{
  "n_layer": 10,
  "d_model": 576,
  "n_head": 9,
  "n_kv_head": 9,
  "head_dim": 64,
  "d_mlp": 2304,
  "vocab_size": 31295,
  "activation": "gelu",
  "norm": "layernorm",
  "norm_place": "pre",
  "norm_eps": 1e-06,
  "positions": "alibi",
  "qk_norm": false,
  "attn_scale": 0.125,
  "bias": "all",
  "tie_embeddings": true,
  "parallel_block": false,
  "init": "uniform",
  "init_std_qkv": 0.0336,
  "init_std_o": 0.0336,
  "init_std_up": 0.0336,
  "init_std_down": 0.0,
  "optimizer": "adamw",
  "lr": 0.000526,
  "beta1": 0.9,
  "beta2": 0.98,
  "weight_decay": 0.21,
  "lr_head": 0.00468,
  "grad_clip": 2.0,
  "warmup_steps": 277,
  "schedule": "cos",
  "final_lr_fraction": 0.03,
  "batch_tokens": [65536, 131072, 196608],
  "seq_len": 384,
  "doc_mask": true,
  "train_tokens": 1429000000,
  "steps": 10907,
  "dataset": "wikipedia_en"
}
Each number is 500 + 50 x the weight over its row's rms, rounded and kept within 0 to 999. Layers, rows and columns count from 0. Numbers have three digits each. The size before them is the row's rms in percent of the matrix's.

# down: layer 7 MLP down (transposed), 2304x576, rms 0.0333, rows 8-39, columns 0-95
# up: layer 7 MLP up, 2304x576, rms 0.0351, rows 9-40, columns 0-95
down8 097:431534492527560421429202459467469454470431529497463515500549559550505563588573454525490451494635507210556567555570539546584565491508518438492427545436526489484450439476536429524569405424606383455533553538448549499461489433480535515489492441473516533561550450515563540478464539497526509446
up9 104:425432417528539506495519496537465350476532492499536450485522470476418579442560452483536460561466440507444492491397446444488410441434587560451512532411448495515414469440542579539536509445503529504504396496536468601506493575503547553482471475452547599480521481510521452524469575541472512487
down9 097:441480616367470556498482492529463591526528517415449542430380471528508432490542447499459548412551483464531559475506506499433445504456486435441554455462463455515585568545532487490451542425451522537444524531538428494529577514516439560468456549547511457540393453581559529510485477514440539392
up10 109:466522503454409389500560525542525394573476483528460520503472539455538476528568446439482496554402405502496517494573591385408529523472419562469440458539522458518581391523471577506518508441436443431581480511515588540503493499473600555489512496492491498593524611638524464523410493564588430426
down10 101:484521495505507551438372541537422596457427502488487330555512532494461555450455462521470501546589570308529469572504495549551492445504569418510408512530501440490477385494513539526504471439502423542448587435445510492505461436496472535537506508471461499466489384461503518466484444551483537551
up11 110:467421507502525579447528514519505566505468470463575452385527480468452494445648520529482464503535506515540537653485534495451555486550498446502453532442452520553517456540497483527435551433530520467466532537551454479489437530474462620527518510380491486457445590480508519490531546501493524572
down11 107:473426478580459555434521531548517484467481405538540594477538532533477409454529468475549516547502537480437519512374429523425553547572578507540533511578581537529476497529462395554430670564434470484460381608529518464468347530548471544502522515459511548498465539458492510459538474464450506528
up12 091:574467405488475477439534616577526504541536488503516485515485564520536508491604556458491523448461523554523568453534474460532520534519517506536515524556503480473556496526472427514505483501417387487457557579502582512562501506489545452532499434435570569516552536476546556481484484435451469421
down12 088:511553511477462452575468424522478451548407490524509428444495444534445480465514499477548418466405515560447436573483476507507569566567442495506451453498423417577506470591414470385490488562524587475565478507507532453544466483476490502551523418453437507432497430545474486595429434482415537483
up13 126:432521506460484442532508441543522385499414432560515466552537560494512531489504465515504498577491462571577488442490460467505460527518602584577519501536395531630505452527507572452390549506461451541468440509434490533433488534449523500483589402503592578475572542601511501467368565442557475490
down13 123:548481450429486458518496472534407450496505433532527527490474538499472490400496561532587483441524495535526488404504500569514474527492524483561479390517475480507522481512504599462437556594483477485542520567508507537511543575544534561541413480545462636420454552576493511433455463458443462483
up14 102:476480507524458435596460549566481519493523572443491508427489484547483564441503440488481556440492415495547518625486553506485528579433483532496446527455458587504450525624358495459541459608457537544556475512504507454629551484521463475536482526478497603470444388514548416585515560483586445498
down14 101:557531520513465456443523521469534624488455386443523426475516484489490371585481463446473526480408479562490489410432543586389441620480479540552540542431574459482411501498494522519492493636511489553563487508470449434481504475558478511507519494520478459541483567448623530466434520548420496490
up15 092:520490521581522560405419541510413466499598496527507400475489501502554432557560428548542443453592534436526542514524550504454500495505535424477484564457461438481413499517512559553493488464522473497427419477607521471537561605516574548531514589509565538450422536440555549392491549511552454651
down15 100:481540523445578514468594468523450547443469499487427567526496495481549450504510529453566451517445561592488449553483437431512447464539447526466447460542561525540547489483470567494506604475469590581436508503477504547464459446441435569517543425492504500521518541500447444560493480549476526529
up16 100:561528537393519420484471497537558485553503601421608525573428536489525525528496398442549494454485486523564508592462477511477449581548503490529556571512438563489576465493352564501437579471477566439419517505511483464457399522629452541441536512551591485529542463501443463517384514506496427531
down16 097:553478499612489532481427542530490514541503441517524499585462525506461477535508551423495446503614492467500544457579475472473470443472480584502493418547523527530552489463472329458497515530437446527469472484461457511531502457482492542469542527477541508459548485617511476512522521461457449490
up17 093:412442417479510404507504406505540523473505525533541478387522475554440510551534491566528559564443526576563542466521555549475507544505500532525471476478516413504562435453500478423496499511497499527512426538575528509484527477522565533548460480435450462613494446486476524531578517507504528492
down17 097:455484625483491469500560489512540461512489561549478584514523540492496543478549484506477504507460509495503541512481377528486503463541494551446495547441473614422493464554483496562548450521462378471450605479449367495493418525501481499470502434540505456498463611573418476495437558562528533473
up18 096:621508537494464491488536442486496521601496538476506412509473511554529500494497432440455563432500463515423538438583563611464536556517540563539477496416565581531447493536564485497508495596403513505422523498461625502435576509498508500446514482422528477454471491547550471398508477513465458509
down18 103:490437476552479522600589433494515433442481502558428515558473607464491495520494525535446493524451500618547474398431513494431468624496501512542461433543428533444539545529489492578522475518416420473487477362406473482523578522443533423481545512527515517531525582529479466496506466507447430453
up19 096:505536479527462548561479584416485551468473514498538517491605425489527539449519443466513435472570548390500588541468550608493516481519510571435506514444454549492394516460511574489535470493430532509481569522487514511527515473451535562483502562476428524508487489462521475542517446439534458601
down19 111:516468597502530570521680411517527543409568555468500460423443558583468419486540444472476516470412476609497494498571472516464406573500481536409477490557463549486457389463477528463468541566536470450605541492476545459546512532548557470397539465472483509471522616522565529536506532575361425467
up20 097:486456455552483485508466442566502472511572478524567496476495544502375535489524482378485513466467461425530506516500487521514486470405498453573526460492409506515568457498546427487551525407513566562492384446453567533459478454569537445462520512514494521509487575478537502471559471562486576567
down20 100:480555513498459499524609475540560528529460535516505491470567552369533407468569546559548535405562500513435512486491440460472475462471577432522487478472511477463521425505459428482440574558587494564515543456599500525523496459465475505557466530560592511505489481566539529415642576586528379490
up21 108:460480497423554484498553542494533415582526557500493499484441565519540599529454460434517567449443545528486544538582464488475421460507463575456498553500407529546475502521435511485468541493296540360417513472460562581500450605521511531524485455407481518604499541535478496496404442542617480451
down21 101:513570563519469477491455452539456487589515507551520539566461448526427547462477429467565467477497476490493524530553498517511512589443486463478465486445497447577481458508553514433505472532569473476593424502472481579516423604570519536519497482503487447501574499547442495513508381448477445409
up22 097:454421457500487482473439448635512600456474560512485510525482591534585588380551514524576436513480444461502513571639525526501493501451448506477481593392493530533487493532442525439508465398571567433433448552437468478530516418579508534449464436493540409508495517455446381464435498490522473499
down22 108:509520347544602456497576522520531519441467478462452535473410480510505450512459427462450418512475481534455498480540480560413422480471438529545445417470591496479524502516535536426566501486538465542446445445538516532542515477460592462483499454512473442512484552468492521518404496492481500514
up23 093:498491469585560509567499536566625390499514509464569440513470560539492439503529530475517553400552517488426518473522505516483438525499520518474538529530451492432562530504491532585409521446548521504479523521458496623531517606472531507561509556498633507390489345456569501531475488466604400560
down23 094:531449504468452545454571486473477553510450527529549406448508533512471402572497565503471510509490506589420627591528504491413498470432478497552579395488569428494492559484523488517472543544585398508523477456538478515459403517451412443544450445444424446427450432490484417575450511538525387530
up24 100:508519480487556397499486546435405462555456499536589482473494498615479523511439489441410630527535525488508613514521479530460456569483439523521598555543563519546443491476501531456526615499472491539462470537572453509519541518581462481375534445429490472470566572585467475552453479452451535519
down24 106:561488536504525529536574437568544583454497584496468513519431463442414438536467470482521451557459483580509556438497507501547509502483347472465513439490488538515578533415473551495571557457494456475484528454461445463440427556495498481529468453465378595431385518415522327448583429460563447542
up25 100:528520444513507545480526536467478441549469471431463490551385507507542548511509484506442559557458463550455556577485320506399423535520486497614395504460527529513460360440545589465532500469533492513443463521481479470508562441432445473536443560439531489442551539423532469478446446418491503515
down25 097:510537552505472492537522511508522498579456431440602509489455531447483473433486514457509461496451378530485476465509583524490503401558516417578569526521498474463553596506503487470520477445428434508444543448465459571502518474570572483546552525457549385513543486489444461513519521491605510371
up26 093:435463548487489536474431503572499486509504520453537600509529488527598562501582477523458490379554448460392559573517559411530576536513533439534561544461501522493568449470530494532547446579546493439581559570476474454497477582432499547411539503519503499538484482513544505433499469458483507577
down26 109:523478490469534467458675512514518481499558526545561531443481560544530534430387403378517452477386550572467492439493471500475436543426481483577451568557490601460585446462473417444459486506518559503473501443420515494538491420493483534496460473484502506469493463425477452580461470521432507567
up27 098:497459469469615529519546489625535536457502444466598421457582512518377434525516539463555564555470512566562579412435460502546492520508507500611457525495486546522467516517575470491567531484532609594502456501444559593466503552439483456409516461444571572516480520511476434527479458444466498503
down27 082:396538534519506459480434447492490489506546508413435536499493422547567475500452516442509480524575472448552543505527508510553487381638528483572521491526544460481574467554433485544490418479486485552448591563450561446450437518579343498482565452550474455559529453417484402465520424506514514505
up28 101:565454526519529543390549565527533542425497494605461560490407569498466572465490450550571547534362454667528479495495510497532509458542513616623414465535523440490465504482413505515493492504523519490425477501469517512513497512531421495656472429443473472479483462505548464574516391532535488505
down28 089:552476502570462472434362487492471509481498459482506521493505397432585464495473467458421508516560452428415480380438475405467473431491608469541521478549390485565492532623550442472593482539459500539464556561514514572522512478432513625515492476519499480453519545517441404558420567511465555532
up29 098:454560523454516429558494516474500438527565412410525482543438495562592476525499459464553562532568484450509553543518522545471424574545514500501426427380463448578550482523441497578473490581471499503467571552530472474443481576390517538523529453532557514505581467498602465411439516446417497531
down29 097:547431515456565447494493548439510536544471576604452503487471543442490454450538458510498531415546525468447416490537522504530396501482519506497460550440388471466479461511547592417477407417569493524435547511541571416608524477448459550440476442496526443577432539434594483509491529547493458533
up30 100:451588536542549534442522535562580466524499339510640473541543540512514538465505461506568492471453542526476490470495552512488566565526502520513484536507560567532495452520535526486443513441480452450525556519460532478439526435459494582464504602556515530585538512487482484477506444431558524545
down30 107:571501573550470585474557514521527515561541525500565552451447412481509551577477440489581465546356490634461528516484498568562443552367592454578461472523455455481500569481483376451459529463534457459533453518477612457476517481507571491540475578490516487470454582601475559544584467490535565485
up31 109:603506449434525537495536553550400445452503505518454463489452565611509469456533418418557513483460405439479528505459558525484539562531416425483506558454453449506492423531516454576536537514562502477554539602530570444480555548544549636553538478421528543459439538542503506566552531516427479523
down31 099:487560514562503405449462592453493512441527576558422487454519544501529526367469490549550496536528494547528349533477584440496497415573445524492431571421537460507502461533573458437506479489623537517543473523454530561482503500501516560505524438406456522445496462516459607455490533508436536530
up32 100:586457552402473485496475465513437418475561512426480523441469421513518562468479513515497461544432533572558525550514410488442558607588491458523506551496469453476441508607490467527533560525540511520476463597434524471522476578482471550532511468548566519484458481468454484545563508575432528598
down32 100:510560461561583498452564469566452398486488550498497522541416566450390493480519462536483462475486508497515561580552445411498554445519459446566526522503599463550533504466611411519461435591468456493420514487496453447500490514401525563517514510513439470516558471430543480397478492582538476414
up33 094:630610525569466521447484505527481539540532455542509492392444519588459519476452495512495532520542485539568566530505497550430603572561476495491524483470558505506470433539517507473443490485530499443495555488515551484517550417526418447517548530537533584573531431510527485493509574467596449497
down33 094:493439509533560523584516523485526410525481591479462483497498554464595435437497472417448410476387515593554487519423416520426561542505416609393573570527486472517382533449479507505547493435473519537546570547538543558458544457533562412523491459513513407520427492536451537537636457477452522497
up34 092:435438516419432522444502540552527501570502474483541448605490451500597539424542464510504519534562479445474486512568428538477481493514430392590394487428489445510469458547535483461518516479456513487519580478434492513456430481481489519479485490527555482560418570439409473455527555633512539495
down34 101:447452456545546566543616528499419586416528495546591540500493485496453517521434629553538461486458531607503538564530503529466471530575510502503600448535533493470494503477489515486479464464541469479505522591549433455486515456552414525553478429490505463515514522492537546529433473453447456548
up35 116:535557500437550502510507458452565555521559539473439376430416549536491509543516419449522501513429478530466558515366469482518445480529447526550416572464507491510473516511516471524456453442500540492497561637538527499469462569595534535428577514486422562592504466502473576412548616523592491425
down35 104:583449464496485525594366545565453489493524504518495555528479599429553561586548483443491509462624445411509526492499556465523465461515464462540509549614463513558548512422507480567365465466456510563630536552467519541526475436488529470470521563505451524498391524634466477459532387474440483533
up36 095:477418399630450573506491518527514510473428616530484481435458410516503530527619437487578506564616548467617548522470483502450589526530439391449450606529446516443508501518560571585515468532487510513536450510551437510501516532474482486567473523619546480531444527489538458469448406477527472491
down36 108:577596532526576539449493516488556557520436423543534493597539529518526503564472590475472565392339470624463564446446498515458434483533525557424509492543430529482489481506470537471515498471517532432504538459376449513523421453500506529413483523441547590482514493500441448542533489522487480522
up37 099:418516497543478442525504467490462569608484571543468534468515499546505532432502442445444588513581526405481608521549502475505473557556532533396483516477364481579482442592542460471529505508472604494408467431581582520519504576553573463558570607479471474467464498512481514483456480458543495615
down37 117:494523495530436507479474512506550545534373412447572427488457546478467493458540598497446530505335517728527440441474548499517457557547554519580477457490423508497542501508507486455556490452520526519446490514454594609559375420562596540562526479474524522435506508454540501484438473423508505602
up38 094:526474628425500564528481446506576483531532589410467535542560483518448525434421517463483523508529517440486557627460477516426570558473499516526480463469442493418488431575501533507518509580446480569495459548488507503542470489427434538564450508529501446507434473502473465480530520534459508524
down38 099:464514433492541507558606511513453528515493542504503526550509580422540561364543474496542462482472511533496468491520596468524483492485509465445521495569524490533470587471445525567589554524409526561446466470486486419472453443471571487497483583501598545386448446508489522495571533509507505480
up39 101:431539513477526507507504467509502524539554393522395461548513505454475501536541471464486530489463392487574581508627555448524517443526465473544481572515534566525481485566471417498489555501376470461462510491499523625532506521436489511455445544546580450482467515529525503489450515537493528535
down39 099:610394588586450437448541475492495602491584448379514519485525495443552558512509556492543501493485447517502495398521461548575438473456464497517492493486433474518554571459513464458513463550507620495581471423509573537441511515452513421548551466555509469465546469525527504571467533540564424540
up40 107:414497472539421446453509420492416527527493510482455431389553444490501505460576425466421563553494433475487591539409468531559525566545483544517445532484510425456455500568580540450543554510450406482444495509515557509469573480490527575515546522562470542515613515484461517526506429525400448427